Each number is 128 + 32 x the weight over its row's rms, rounded and kept within 0 to 255. Layers, rows and columns count from 0. The size above them is the row's rms in percent of the matrix's.

# layer 11 MLP up, 768x192, rms 0.298, rows 666-701, columns 96-191
size [ 96 100  99 100  99  99 100  93  99 104  99  88 102  92  92  99  96  93 108 102 105  92 113 100  94 103  99 101  98 101 113  98 104 106  97 101]
[[144  98  73 130 149 147 158 184 125 127 113  83 116 139 157 157 144 112 131  94 158 139 173 154 158 122 124 112 143 125 119 130 178 153 126 156  86 137 189 151  92 101  95  71 129  92 135 148 182 122 100 170  95  76 111  57  77 165 110  95 191  63  97 107 110  91 144 148 147 114 126 146 145  99 137 162 117 111 108 137  43 114 113  70 105 126  94 103 181 149 187 104 149 119 104 135]
 [187 131 111 101  94  90 161 120 136 132 170 115 153 125 111 127 128 100  85 128  85 205 126 134 133  76 114 147 148 136 111 106 133 161  92 165 116 102 192 182 158 142 115 143 145 104  94 175 137 175 104  54 115 123 118 161  95 120 122 103 149 200  69 201 142 142 115  87 119 154 196  73 145 117 137 172 122 139 140 105 127 113 144  90 119  85 136  95 108  94 108 106 102 170  85 111]
 [108 129 124 103 102 141 158 158 163 124 174  85 129 166 131 139 110 161  99 103  70  68 118 115 114 138 115 152  74 157 131 158 158 141 177 135 117 128 142 108 138 135  88  61 139 126  64 189 128 161 191 146 110 134 176 171  59 139 156 143 172  92  80 129 137 135 128  67 133  64 180 131 104 123 111 126 130 173  99 188 119 121 161 139  95  96 101 144 127 138 125 107  85 117 117 144]
 [150 144 160 129 171  77 129 141 151 195 128 140  95 170 147 163 109 142 145 100 113 131 118  87 114 114  93  96 130  84 133 165 176 127  92 117 160 112 141 154 157 177 193 125 147  42 145  70 133 136 127 185  90 144  74 111 110  96 147 182 189  92 126 168 150  92 138 118 141 104 132 127 138 106 118 129 162  61 149 148 162 154 146 154  84 136 107 157 122 121 121 176 176  76 139 114]
 [108 143 140  78  89 136 155 123  64 112 135 160 167 152  86 156 182 103 133 146  85 125 134 159 111 140 117 141 107 133  92 131 160 169 124 139 154  75 148  89 128 130 161 153 109 110 138 148 126 110 160 102  28  82 124 154 146 117 117 102  81 112 171  53 110 192 107  89  95 181  91 104  96 110  52 133 135 132 108 112  88  97 106 172  61 132 131 115 138 178 134 120 149 155 126 111]
 [172  82  57  83 135 165 157 144  93 124 158  97  88  45  89 160 220 134  63 107  80 164 109 104  72  95 122 144 110 126  93  95 148  91 181 181  92 164 152 117  80 128  78 157 121  64  95 121 144 103 122 114  99 140 157 134 171 141 123 132  82  31 171 165 146 160 118  77  77 104 135 140 111 117 137  69 138 131 162 142 203 153 132 118 132 124  84 116 164 165 124 158 202 153 125 138]
 [139 122 151 130 133 135 170 205 145 168 242  90 131 154 165 162 174 147 117 182 146  80 136 120 132 146 184 132 128 148 136 148 149 154 106 146 167  86 113  76 112  88  87  87 101 151 165  84  87 133 142 112 173 125 154  73  98 122 126 134 127 115 124  86  96 129 124 127 147 155  69 110 124 138  90 141 120  83 206 112 149 132 143 141 163  99 155 105 120 191 152 164 136 143 209  90]
 [113 154  97 103 153  98  99 170 111 131 189 152 135 125 141 132 143 152  99 162 143 129 130  97 115  94 106 131 162 160 194 155  91 156 165 118 163 145 102 148 133 145 140 122 173  96 132 149 117 130 116  95 127  92 120  66 140 162 138 142 131 100 117 132 221 140 131  90 122 131 143 107 167 163 159 127 135 199 110 164 142 130  76  74  26  84 137  65 171  44 144 118 165 136  76 142]
 [ 98 138  79 130 146 144 176 139  99  92 136 150 140  89 140 121 163 100 121 154 169 140  93 174 112 125 131 152 127  94 133 103 181 176 188 144 118 144 127 158 131 130 183 157 137 148  87 168 142 131 141 112 212 134 116 158 127 109 130 104 119  61  91 103  99 141 112  97 119 121 110 201 156 133  92 112 119 145 107  97 182  62 141 105 152 110 149  60 122 160  82 115 129 130 111 140]
 [128 143 199 159 101 126 178 165 138 110  84 104 127 116 191 161 144 174 108 170  97 186 100 118 194 186 180 159 145  80 126 110 141 158 151 182  96  93 140 156 141 143 160 125 133 141 163 122 193 124  91 164 163 191 140 178 121 149  52 155 151 182 115 128 102 164 177 100 123 134  98 129  98 100 109 154 111 150 114 125 101  83 160  91  91  85 109 135 106 105 169 118  71 205 156 149]
 [160 155 108 137 133 113 111 113 139  90 119  94  58 102 138 123  96  90 149 135 174 107 108 143 140 134 148 145  94 103 143 106 175  82 104 124 159 132 195  95 121  81  89  74  85 125 167  85  84  40 134 112 108 191 131 191 155 137 193 169  94 104 136  93  77 106 115 148 108 141 117 136 133 128 145 129 125  85 138 107 117 164 124 175  69  89 184 170 115 151  65 108 205 100  80 101]
 [169 143 132 104 116 157 111  94 103 165 138 193 110  90 106 104 121 109 121  81 107 100 143 115  49  78  94 180  93 136 103 129 115 144 146 141 145 118 126 117 112 141 112  76 116 102 155 111 158 146  55 152 148  98  71 230 162 184 123 129  92  81 161 124 112 172 103 140 153 120  90 131 156 123 115  95 111 123 179 114  97  75  94 115  67 146 152 167 156 125  97 155 141  94 110 110]
 [143 190  89  95 118 114 101 115 106 160 161  57 120 104 208 157  95  93 162 141 155 122 131  78  83  88 130 148 138 175 156 146 110 105 201 135 108 112  82 179 114 137 160 175 147 132 147  84 134 117 147 120 170  76 101 103 180 131  74 165  81 178 120 153 111 147 160 110 113 116 120  65 106 151 126 160 138 128 117 112 115 162 118  82 132 116 162 103  40 119 136 120  82 120 122  68]
 [109  90 145  87  89 118 141  88 125 124  99 128  96  98 168 151 109 136 179  82 140 127  77 128 133 112 146  97 162 160 129 119  79 172 174 179 153 123 119 109 134 111 103  95 131  90  40 150 140 179 166  89 117 119 111 113 149 122 136 125  81 168 136 112  65 222 101 164 101 119 134 129 160 146 148 147 109  88 143 162 150 145  78 127 132 114  41 152 114  76 141 225 108 112 145 137]
 [130 133 146 129 142 123 109 136 131 148  46 117  96 171 167 114 169 158 151 137 135 214  83  90 148 132 132 141 137 198 157 121  96 122 172 127 101 134 120  94  69 154 139 131  92 109  97  91 141  99 108 149 100 150 204  78  61 112 117 117 138 117 151  76 138 111  62 125 116 146 130 147 139 164 167  56 150 109 197 108 136 146  51  99 202 121 125  76 148  62 106  89 160 139 117 166]
 [150 139 145  85 113 154 116  94 133 120 158 130 118 141  73 176 113  81 135 193 173 135  97 195 106 121 143 184 192 137 121 129 125 117 138 168 137 188  79 163 133 130 144 116 177 108  87 160 197 155  99  91 103  75 110  99 152 147 165 133 107 148 124 169 172 158 172  82  86 135 140 166 123  97 174 102 128 166 154 108 106  45 119  94 126 141 126 147 147  82 124  43  80 116  92 153]
 [136 180 175 178 159  94 119 119 162 122 123 122 107 126 117 150 161 136 133 126  80  56 136 130 115 118 156 186 168  95 112 149 128  59 106 103 115 178 139  95  71 137 151 106 129 106  54 150 158 137 125 133 109  83  84 120 144 119  98 193 125 139 130 103  43  98 118 149 118 160 109 136 199 167 130 159 132  99 149 149 113 132 107  81  79 125 135 110 165 222 112 142 107 123 105 159]
 [170 110 128 122 106 167 101 163 115 112 128 136 177 134 122 186 130  91 122 124 166 165 129 112 129 114 192 156 159 113  59 156 102  73 121 128 142 111 129  70 114 164 110 125  68 107 182 132 115 159 102 137 161 135 143 135  79 163 155 133 179 144 144 118 117 171 168 143 108 125 165 160 178 145 137 120 102  70  73 148  93 109 131  83 125 117 111 101 122 112  94 120  57 108 136 175]
 [181  78  79  94 105 136 144  83  99 138 157 151 167  90 143 126  62 155  73 109 178  76 108  85 112 149 132 148 127 157 154 171 106 117 167  76 150 124 156 108 138 118 126  96 114 129 150 105 147 201 154  96 116 139  99  49 166 138 120  73 130 105 143 159  84 115 108 143 123 140 163  78 139 119  84  69 124 177 137 108 148 109 112 141 149  92 128 129 100 156 124  91  97 155 106 141]
 [103 118 137 120  92 161 170 140 165 152 101 177 169 129 153 126 129 147 112 107 167 145 114  87  46 122 150  98 173  54 121 157 133 172 157 146 140 135 202 132 142 160 114  86 138 136 135 176  88 162 166 132 135 101 105 137  99 146 168 168 126 109 108 140 133 114 113 157 104 134 188 135 105 128 156 190 105 105 148  98  90 122 193  81 127 116 102 143 158 174 179 142 125 101 130 152]
 [149 125 158  93 107 116 151 128 173 145 156 127 167 123  77 112 142  91 143 174 109 150  91  93 109 126  70 119  92 111 175  98 125 143 138 136  88 143 160 103 108  71 151 117  95 136 105  98  91 130 100 100 102 162 175 125 133 134 147 136 145 115 131  97  84 116 123 145 133 143 102 127 158  93 134 120 159 118 118 137  73 155 121  95  97 113 182 150 120 130 103 189 172 163 145  62]
 [172 120  90  95 149  90 147 134  46 145 116  95 174  89 137 124 132  90 148 173 135  95 114 125  28 132 145 150 117 126 127 135 145 138  88 140 134  91 152 143 174 131 136 171  71 210 120 101 155 132 126 102  98 150 177 119 164 113 160 147  84 153 129 118 119 115 141  63 145 122  89  82 132 156 122 122 113 110 130 101 103 128 128  95  51 153 133  94 104 127 135 140 107 133  99 186]
 [112 123 103 150 112 114  61  83 132 114 122  48 163 136 130 189  99 150 114 171 114 180 120  98 106 154 131 160 177  95 134 140  60  71 101 186 162 138 141 100 162 138 138 129  99 177 196 143 176  85 135  90 185 131 123 117 102 137 149  98 125  79 207 129 137 156 150  77 163 136 162 104 125 146 133  89 124 146 125 127 198 113  86 114  82  78 159 165 127 118 141 116 160 134 110  89]
 [119 102  81 114 163  91  85 138 156 110 108 112  94 151 121 119 135 175  95 166  82 110  78 133  78 127  96 118 140 103 138 145 172 210  94 159 156 138 185 154  88 167  88 140 171 155  95 140 142 124 151  38 108 115 118 153  95 121 156 149 140  63  99 174 153 140 128 171 173 183 176 119 115 170  89  46 123 126 154 120 130  89 123 101 147 138 109 138 136  98 135 130 168 176 101 139]
 [124 163 113 183 127 187 200  68 115 141 144 116 151  98 169 119 112 133  95 190 156  98 104 132  97 133 165  98 154  75 160 184 146 121 110  88  83 126 155 155 162 117 165 135 144 173  84 193  98 127 131  93 145  76 162 159 131 165  98 163 160 135 118 106 115  92  91 127  31 136 109 150 168 117 123  65 118  68 134 112 172 111 108 139 113 133 174 116 130 148 144 143 119 145 120  95]
 [169 160 139 122 164 104 164 144 105 143 172  47  96 119 123 158 117 120 129 155 111 151 138 162 119 191 138 142 109 125  99  99 119 136 131  89 121 160 142 110 145 122 121 156  89 134 113 118 165 103 128 109 118  86  79 114 126 115 122 131 139 168 102 152 139 142 144 128 128 129 142 105  92 162 135 115 118 161  69 100 162 125 157  78 116 139  58  64 138 187 105  96 153  79 111 146]
 [147 156 102 162  97  99 120 121 128  95 115 141 137 148 128 134 132 103 142 197 106 163 128 141  91 134 146  71 119 133 167 132 154 150 157 107 115 141 168 141 135 145 105 134 119 164 166 121  93 158 172 129 167 133 103 119 176 104 118 144  70 113 123 157 113  75 163 160  97 113 144  87  78 103 137 155  84 161 145  23 103  85 152 157  96  40  80 113 111 123 107 178 128 106 136  95]
 [143 126 154 125 123 128 125 141  78 125 160 113 158 115 108 136  92 123  87 122 108 127 138  96 111  93  87 128 144 128 158 105 119 135  96  60 114 188 102 130 140 187 143 102 171 165 126 137  86 154 128 127 158 126 134  81 110 136 142 152 156 130 137 145  72 119  84  92  89 115 164 114 116 191 148 165 180 135  55 128 125 130  91  82 157 114 149 163 118 107 143 182 141 147 136 129]
 [135 127 144 126 121  76  97 101 204 105 160 157 134 172 169 117 134 112  80  62  58 129 109 158 116 185 103 120 136 180 130  97  66 150 204 195 132 115  99 123 136 151 128  68  71 134  88  95 108 153 123  74 177 191 171 106 181 111 161 126 125  95 116 193 170 123 139  96 112  88 116 132 104 166 134 138 149 123 190 133  67  86 147 124 175  88 121 105  76 123 121  96 153 114 124 106]
 [159  90  76 138 113 177 107 145 120 168 115  77  93 100  96 179 182 116  56 141 104 142 115 136 131 144  90  88  86  87 109 153 164 119 144  88  85 133 139 159 148 112  76 183 126 172 113 171 167 121 171 162  86  92 106 151 132 124  43 106 121 124 125 124 153  65 146 119 127 107  66 182 123  83 151 105  80 141 115 128 108 145 125 155 148  98 103  99 105 171  79 187 184 216 125 135]
 [ 90 105 199 150  79 126 173  87 124 156 168 167 127 108 143 197 124 133 110 136 181 129 156 144  97 159 110 185  79 113 101  87 104  76 102 169 168 135 112 136 155 106 142  89 146 198 156  56 222 145 166 121 102 133 168 147 123 162 133 160 123 118 118 107 152 107 149 118 113 158 110 107 107 145 122 103  79 143 130 119 117 115 143  31 133 139 125 188 171 162 153 122 140 165 116 167]
 [ 86 112 133 152 137 104 138 130 109 161 125 106 128 157  97 136  67 190 148  89 120  37  59  91 142  44 105  86 144 129 140 123 143 124 106 114 119 109  96 146 129  66  85  64  70  79 169 109 153 110 141  94 153 138 124 110 106 132  98 146 134 137 136 144 130 152  80 123 116 151 152 109 109 143 129  96 176  88 174 136 160 163 133  97 166 136 148  76 131 108 108 151 176  70 141 175]
 [169  97 182 134 118  93  71  78 101 102  67 122 105  89 168 116 103 187 136 154 103  80 102 142 152 132 148 184  95 155 178 116  91  87  95  82 114  49 137 135 165 121 119 134 114 130 194 141  50 126  97  70 143 151 136 167 143 211 108 125 148 202  94 201 133  88 126 113 173 125 165 134 126 194  98 117 154 180 105 130 112 198 128 173 148 138 149 115 155 127 119  82 150  87 147 113]
 [153 100 126 149 142 150 181 149 113 137 124  99 126  66 174 162 133 131 151 189 160 168 129  93 168 169 112 146  57 101 147 109 180 113 117 139  59 149 135 158 106 106 116 145 136  50 181 135 132 162 180 121  98 112 195  90  81 118  78 129  87 109 140  89  90 140  97 132  97 198 134  75 133 155 146 109 167 142 121 195 156  90  84 119 137 166 128 153  90 125  81 121 156 164 183 153]
 [108 144 142  77 109  96 160 110 149 171 136 163 112 146  85 140 143  91 132 155 120 122 148 105 119 158 153  83  76 117 133 163 160 113 129 201 139 149 203 107 144  89 141  96  39  98 161 102 129 166 155 144  90 140 124  98 117 118 149 131 136 152 164 102 119  95 145 123 145 132 118 157 104 133 133 169 115 154 120 160 136 160 131 111 200 156 109  77 144 116 102  65 121 116 143  18]
 [122 122 121  94  92 195 152 155  77 159 111 149  98 104 124 102 126  98 123 160  78 156 123 179  67  95 130 119 171 120 205  74 151 112 118 133 131 113  86  34 155 156 157  95 150 125 100 155 127 109 215 160 142 137 116 112 161 127  69 104 121 139 148 115 114  94 163 178 138 154 124  91 121 210 121 208 114 149 105 138 198 144 152 144 230 144 135 173 108 145  86 160 109  96 105 117]]
# layer 11 MLP down (transposed), 768x192, rms 0.32, rows 666-701, columns 96-191
size [ 97 104  99  97  97  99 111  92 103  90  94  93  97  87  98  92  96  91 113 103 117 100 107 102  97 110 102 106  97 101 124 102 113  97  95 104]
[[148 119 114 145  93  93  76 143 155 143 109  69  63 138 100 125 153 103  89  82 107  89 172 171 127 157  72 122 173 124 131 119 147 102 168 113 151 137  89 155 113 118 162 139 157 128 190 112 106  93  94 150 118 128 122 167 152 131 130 128 128 127  81 102 145 152 125  95 148 206 134 133 127 120 151  81 151 141  88  94 165 137 144 137  88 171  96 142 202 146 104 136 112 199 138 168]
 [123 153 101  72 153 108 125  18 159 137 131 142 154 126 135 113 125 116 150 134  81 133 102 196 107 196 135 132  76 146  85 153 100 170 124 152 113 141 133  86 110 151  83  89 141  91 148  81 107 128 137 149 116  76 137 150 155 142 116 137 157 180 168 152 149 133  81 151 159 108 133 115 172 131 166 140 144 180  92 114 107 134 157 146 128 122 112 152  87 115  87 118  64 101 135  96]
 [192 178 132  61 141 131  73 160 142  89 116 216 120 117  82 104 141  58  98 104 120 107  99 183 117 147 163 124 111 193 159 100  99 133  82 174 100 118 118 138 125 102 145 148 113 188 105 111 119 159 101 144 167 118  82  84 115 116  78 181 139  91 168 105  79 121 103  87 113 120 134 140 144  86 172 117 125 142 134 141 154 101  60 136 124 161 111 149 163 113 121 167 124 176  91 168]
 [129 140 122  67 116 132 173  50 136 128 124 124 129  78  86 163  92  90 115 148 152 148 172 127 183 173 155 116 158 170 131 132  93 121 107 132 130 130 121 104 102  64 106 153 117 142 104 156  94  69 116 118 150 126 131 154  98 150 109 127 180 119 136  85 155 163 170 128  80 138 138 124 149 238 140 144 112 114 115 146 109 128  75  88  99 112 108 154 105 137 101 165 149 194 110 107]
 [150 128  86 105 108 147  80 107 198 164 123 143 156 136 139 110  67 151 104 144 136 142  56 102 163 123 164  54 128 100 112 116 139 211 119 160 109 170 140 112  94 112 102 115 151 119 115 107 173 138 149 164 146 169 110  93 134 128 163 151 172 130  54 144  93 132 148 133 118  64 159 191 159  78 199 125 121 106 141 146 159  53 154  62 138 123  96 149 120 103  75 114 122 123 136 183]
 [125 156 107  93  94 151 141  78 149 143  87 147  72 191  96 182 125 178 160 164 127  93  69 182  89 163 180 107 145 146  99  91 123 162 152 122 136 112  93 170 103 147 125 132 138 123  82 183 108 126 152  89 140 123 130 111 113 107 170 120 157 145  92 140 103 160 159 122 122 224 109 119 134 106 121 138  90 134  88 107 115  99 124 109 102 133 131 131 100 176 136 139 111  77 116  80]
 [157 192 142 108 157 153 155  95 147 137 178 208  61 137 133 137 101 160 111 141 132 105  42 140 114 118 128  79 130 116 104 104  76 127 112 149 134 163 100 135 157 178 126 105 107 128  30 107  90 106  75 102 149 110  93 154 105 115 158 176 153 197 106 134 121 156 132 170 112 173 135 123 149 112 165 172  65 167 155 182 118 126 136 109 150 144 108 139 142 161  87  99 127  84 140  91]
 [115 109 122 156 119 103 126 171 132 168 148 125 131 118 142 167 187 180 161 147  99 119 104 133 112 158 116 164 104 122  97  88 155 110 162 110 135  83 139 141  66 164 115 155 170 163 149 121 127 125 117 158 100  99  90  97 112  86 104  98 126 169 158 147  81  63 130 163 123 146 101 149 118  51 157 117 173  51 129 171 132 184 152 176 164 160 118 168 157  99  71  82  56 191 140  88]
 [179 194 104 157 115 147  89 124 135 157 133  92  71  97  97 145 111 153 106 114  96 109 114 101 148 155  92 134 100  84 142  99 107  92  89 163 187 142 156 191 110 152 129 111 115  71 145  99  91 115 158 116 163 130 148 178 135 147 155 120 111 111 148 140 117 118  83  93 151 123 133 107 169 154 130 140  92 160 151 158  96 133 158  79  98 174  56  89 168  72 200  87 154 118 152  73]
 [121 130 105  61 146  95 101 145 118 171 157  79 137 120  76 118  77 128 166 110 135  62 103 126 142 154  72  80  86 157 121 140 140 139  73 121 145 112 153 143 138 169 144  68 147 101 228  85 117  99  93  74 106  91 165  94 161 142 116 128 108  98  68 159 158  69 105 124 121 116 105 121 206 110 135 153 142 124 133 103 137 111 144 160 113 128 117 131  84 102 142 116 138 144 115 145]
 [146 105 171 123 123 104 136 139 134 121 170 161 123 114 109 162 137 108  83 145 150 194 139  99 117 132  98 165  36 191  96 148 131 134 130 131 127 115 173 126  63 171  62 128 141 122  98  57 118 169 187 143 119 129 118 144 125 159  91 164 180 147 171 170 144  97 131 142 155 127 101 105 113 114 138 140 160 151 140 135 107 125 117 140 129  94 152 149 130 109 120 165 153 109 139 107]
 [106  94 139 107 118  60 120 133 166 140 123  67 173 127 121 115 199 134 125 173 106 164 131 161 119 206  86 100  81 175 157 145 139  94 154 119 127 165 137 128 135 121 189 106 146 108 189 114 159 128 169 131  92 140 109 132  98  78 113  99 132 148 123 150 144 118  86  92 119  99 126 126 132 105  78 129 151  94 131 201 169 143 139 155 146 171 145 129 118 132  86 164  80 116 143  99]
 [160 202 137 128 124 122 152 147 141 125 158 144 161 124 124 163 103 130  64 165 145 161 136 102  73 156 129 129 112 128 103 120 145 153  93 134 121 136 123 140 169  81 168 120 148 115 116 117 140 118 140 110 129 110 150 167 106  71  84 153 130 178 169 155 152  82  81  95 160 146 133 179  95 135 137 177 145 164  85  80 176 120  90 179 131 186 140 118 125 148 114 160 141 144 128 130]
 [ 69 170 166 185 173  89 145 166  90  96 163 168 140  93  79  86 136 160 143 176  88 115 141 126 147 115  76 115 174 107 107 148 220 141 171  87 148 158 134 143  80 130 143 173 116 176 162 105  59 142 109 154 165 142 113 158 127 102 174 118 140 112  72 180  56  16 172 141 133 106 122 137 128 167 109 172 118 154  93 106  93 122 146 132  85 148 148 133 134 147 107 113 154 158 128 124]
 [141 130 165 117  94 154  39  89 126 123 127 140 182 113 123 117 173 137 135 128 124 111 135 129 157 150 170  94 108  97 101 119 130 114 211 163 120 142 124 143 182 134 137 121 127 133 135 153 101 176  91  86 137 120 162 113 141 137 146 123 126 131 135 151 104 139  93 184 141 179 164 157 107  82 110 134  90 105 117 146  75 124 123 159  94 133 127 118 129 151 166 162 141 126 206 166]
 [105 171 139 123 155 132 122  94 113  94 100 145 133 212 142 160 127 161 130 132  93 124  77 113 130 139 162  64 147 177 133 109  67 134 167 182 132 159  98 120 165 151 146 142 159  91 136  87 103 109 107 132 102  89 131  94 163 142 127 204 148 116 144 145 108 177 160 144  77 122 147  86 122 114 128 112 154 110 152 127 163  80  85 165 149 121 123  60 111 126 131  59 167 118 155 139]
 [110  76 141 104  78 148 148 159  89 104  89 111 153  97 147 115 147 131 209 122 130 149 122 151  94 112  64  95  96 146 181 119 120 113 176 111 127 164 153 139 131 104 126 140 167 162 178  79 140 158 128 129 143 125 130 159 138  65 151  73 112 120 119 161 146 173  73 122 153 139  98 152  92 106 123 133  96 126 152 106 149 159 136  92 171 146 182 140 138 147 161 154 139 149 136 138]
 [123 122 151 148 145 115 146  98 124 140 123 124 143 172 174  83 106 114 154 164  80 129 147 119 105  97  93 105  61 148 149 138 158 142 174  86 131 108 120 123 147  99 126 148 155 152 197 131 174 137 181  76 107 108 105 173 116 106 104  78 154 144  77 121 105  58 137 110 119  80 101 114 126 115 132  86 167 176 168  97 127  45 129 138 132  38 110 134  79 110 133 115 169 136 109  96]
 [171 174 103  97 105  77  65 122  88 129 141  89 119 152 106  92  87 130 177  82 169 165 164  87 106 169  80 176  72  92 118  87 104 127  77 118 131 136 136 208 125 172 137 129 137 133 210 153  86 115 141 141 131 198 140 108  71  99 156 119  61 165 127 113 145 147  80  80 140 106 145  93  96  86 159 124 151 134 142 188 107 156  78 116 106 109 122 156 129  57  87 136 142 184 156 117]
 [132 175 183  98 108 108 171 178 134  86  99 146 124 124 153 149 136 127 122 103 105 130 154 139 136  70 110 118  89 130 110 114 139 121 153 141 111 104 108 163  87 103 158 145 113  80 100 138 206 173 126  79  72  95 129 138 108  89 159 140 147 132 106  87 127 145  73 138 117 107 167 164  68 141 117  85 190 111  98 158 176  80 177  62 109 189 176  95 131  83 154 150  76  85 102 111]
 [117 142 155 168 120  84 131 122  56  64 157 212 125  83  17 119 143 107 118  84 149 141 120 126 131  62 131 155 175  99 124 184 108 125 150 127 114 115 183 140 133 167 114 121 132 122 110  74 102 122 121 143 102  97 119 145 106 105 121 161 115  97 130 244 126 144  85 185 122 163  92 167 145 146 116 115 139 145  73 120 192 117 133 131  89 110 131 128 167  88  97 164 166 154 121 129]
 [118 115 172 138 187 149 134 141 117 102 112 118  37 151 107 142 141 124 141  98  60  82 149 115 144  83 137  85 117  98 135 150  61  78 165  93  94 136 142 133 146 136 140 156 173 154  52  96 118 154 109 159 156 167 152  97 131 126 106  87 136  59 130  93 140  92 155  81 106 168 159 109 115 170 128 131  74 119 128 130 143 125 110 123 150 132 125 165 158 113 153 114 151 171 151 121]
 [160 131 107 168 154 130 178 151  57 140  76 130 185 119 226 122  81 120 162 139 118 104 180  91 147 128 124 164 107  84 129 110 105 166 130 195 155 103 147  90  98 130  90 120 120 151 152  77  88 178  62  91 129 104 120 173 122 132 125 161 213 111 126 153 163 188 122 147 168 113 180  82 121 199 126 123 157 148  84 133 159 132 129 111  59 100 110 147 140 154 105 141  90 139 112 120]
 [143 162 172 184 153 119 183 124 135  71  75 145 126 116 129 116 116 139 130 126 162 172 111 137 144 128 160 139 178 163 152  96  82 128  95 145  72 105 148 154  92 107 124  82 128 139 130 136 158 146 144 123 166 145  99 131 129 140 133 112 182  81 112  88 148 178 178  96  99 137  94  84 123  93 146 172 158 111 120 134 151 130 142 127  59  46 117 156 138  64 137 108 101  93 184 177]
 [142 116 190  67 145 130 128  87 113 160  95 150 108  92 135 171 141  75 103  88 150 130 218 140  85 154 128 154 172  89 110 128  99 192  82 153 183 191 137  69  90 147 124 130 112 124 110  87 145 109 117 159  83 161 132 144 119  81 164  76 119 103  86  62 169 152 179 150 116 178 146 175 183 188 113 127 121 124 155 159  96 141 115 115 131 139 126  87 109 109 125 145 141  86 134 201]
 [114 177 157 137 159 135 113 129 155 166 135 126 106  89 110 153 129  35 103 101 133 154 141 165 138 191 152  79 159 137 148 104 167 157  66 118 128 146 153 121  65  93 114 105 116 119 146 128 159 117 129 151 156 127  28 161 110  84  92 154 108  88 124 132 181 117  85 177 137 120 165 146 178  93 137 102 131  90 104 159 135  89 126 147 141 224 131 144 111 125 170 140 115 114 127 129]
 [ 86 134 108 126 108 178  74 158 187  88 113 149  82 125 177 164 137 113 109 139  50 193 116 108 146 101 129 181 180 148 126 142 157 132  51 134 133 155 103 122 142 119 142 135 121  82  84 122 123  87 140  60  76 144  40 161 100 103 141 160 113 137  61 179 158  84 144 156 138  71  79 184 189 110 102  78  74  98 122 140 135 167 163  79 167 147 113  90 149 193 189  94 128  98 104 120]
 [157 181 150 145 152 112 198 104 118 102 165 136 160 105 159 121 145 158 143 156 139 138  93 130 159  88 148 100 164 164 101 148  78  85 178 110 161 101 100 149 155 135 150 176  89 139  93 103  99 115 121  74 106  68 102 112  81 147 138 128 161  89 125 157 131 115  76 134 172 105 157 101 166 207 146  71 106 189 138 163 158 182  98 170 190 162 116 101 128 146  83 137 125 169  88 116]
 [159 111 130 112 132 141 141 126 167  61 106 108 140 138 130 120  78 122 152 166 142 153 114 121 127 110 141 142 129 125 130 172 161 168 158  81 181 107 127 113  69 108 149 238 151 140 165 135 162 166  85 237  60 106 104 101 105 140 106 134 161 112 121 118  87 139 182  95 130 186 146 119 148 158 144 192 124 137 136 152 146 149 132 104 110 149  76 148 144 128 133 143 108 124 116 139]
 [ 87 116 134  54 107 104 114 140 181 107 120 126 132 176 143  53 138 156 160 151 195  76 180  91 136 192 113 149 133 144 122 110  99 167 138 178 163 131 152  80 168  96 107  77 150 131 113 121 118 181 143  99 132 125 142 146  97 180 153 118 132  53  90 156  44 122  75 131 123 117 114  86 111 133 175 154 115 109 114 100 117 176 153 106  95 108 109 148 129  84 103  61 140  84 125 122]
 [130 118 123 208  85 151 126  86  91 109 163 163 106 126 176 135 109 152 109 129 115 120 151 103 112 172 124 178  99 138  76 125 109 103 142 128 139 160 122 163 134 179 176 112 147 128 102 125 127 126 140 142 108  73 166 165 134 180 145 139 128  90 129 141 138 147 151 150 146 148 123 158 125 123 115 116 114 161 108 170 101 145 177  66 154 172 102 141 158 149 125  85 125  58 135 160]
 [136 101 206 181 107  75 116 131 161 184 141 127 158 103 126 139 160 109 130 101 173 162 126 139 106 118 152 165  60 142  96 124 151 113  82 114 147 143 124 110 140 148 181 167 157 125 121  95 188 144 110  92 131 181 175 104 105 134 221 158 111  29  67 131 112 107  95 136 133 136  40 111 143 139 166 209 115  90  89  74 136 180 118  87  78 122 178 146 136 122 129 141 125 153 136 140]
 [147 148  57 137 122 203 123  87 122 108 124 168  98 150 132 142 133 129  88 127 164 172 140 121 169 117 110  82 105 112  88 140 110  69 126 144 102 130 133  88 113  88 163 125 151 165  94 161 149 136  81 129 171 137 169 154 139 109 179 146 161 100 105  83  92 179 154  96 174 109 151 115 139 140 187  56 180 168 152 125 114 101 177  82 123 160 113  83  77 185 132 181  60 145  61 130]
 [ 97 199 119 180  65 109 113 156 140  83 160 177 104 159 114  91 141  86 163 127  70 102 160 185 111  91 126  90 174 110  91 157  78 125 128 157 188 103 130 160 112 209 132 111 146 139 107 122  83 109 123 129 183 158 138 131 110 143 126 109 106 155 113 134 125 146 145 153 172 131 153 164  50 146  94 177 128 108 125 143 110 116 118 164 117 108 181 120 160 112 142 170 142  51 104  81]
 [101 139 194  99  95 102  67  88 110  94 136 125  92 113  99 129 119  85 124 115 121 143 170 126 138 147 164 151  97 127  87 111 117 130 144  83 160 151  66 153 132 135 140 146 156 123 154 128 155 159 152  77 130  60 103 120 123 132 135  97 109 145 114 107 200 125 143  96 122 121  67 145 177 172 142 103  66 153 126  96  93 119 146 164 123 127 152 151 130  83 105 103 129 106 121 227]
 [101 129 153 111 135 144 154 121 119 117  73 167 152 111 108 222  94 116 125 130 133 161 116 113 131 157 118 145 162 121 141 138 165 128  93  79 180 139 160 177 134 176 140  87 101 105 142 171 173 153 131 156 106 137 105 124 132  83 134 157 112 156 163 111 158 154 154 137 116 148 129 116 109 136  75 119  55 127 166 101 101 149 179 136 118 113 140 126  95 106 101 135 102 140  63 126]]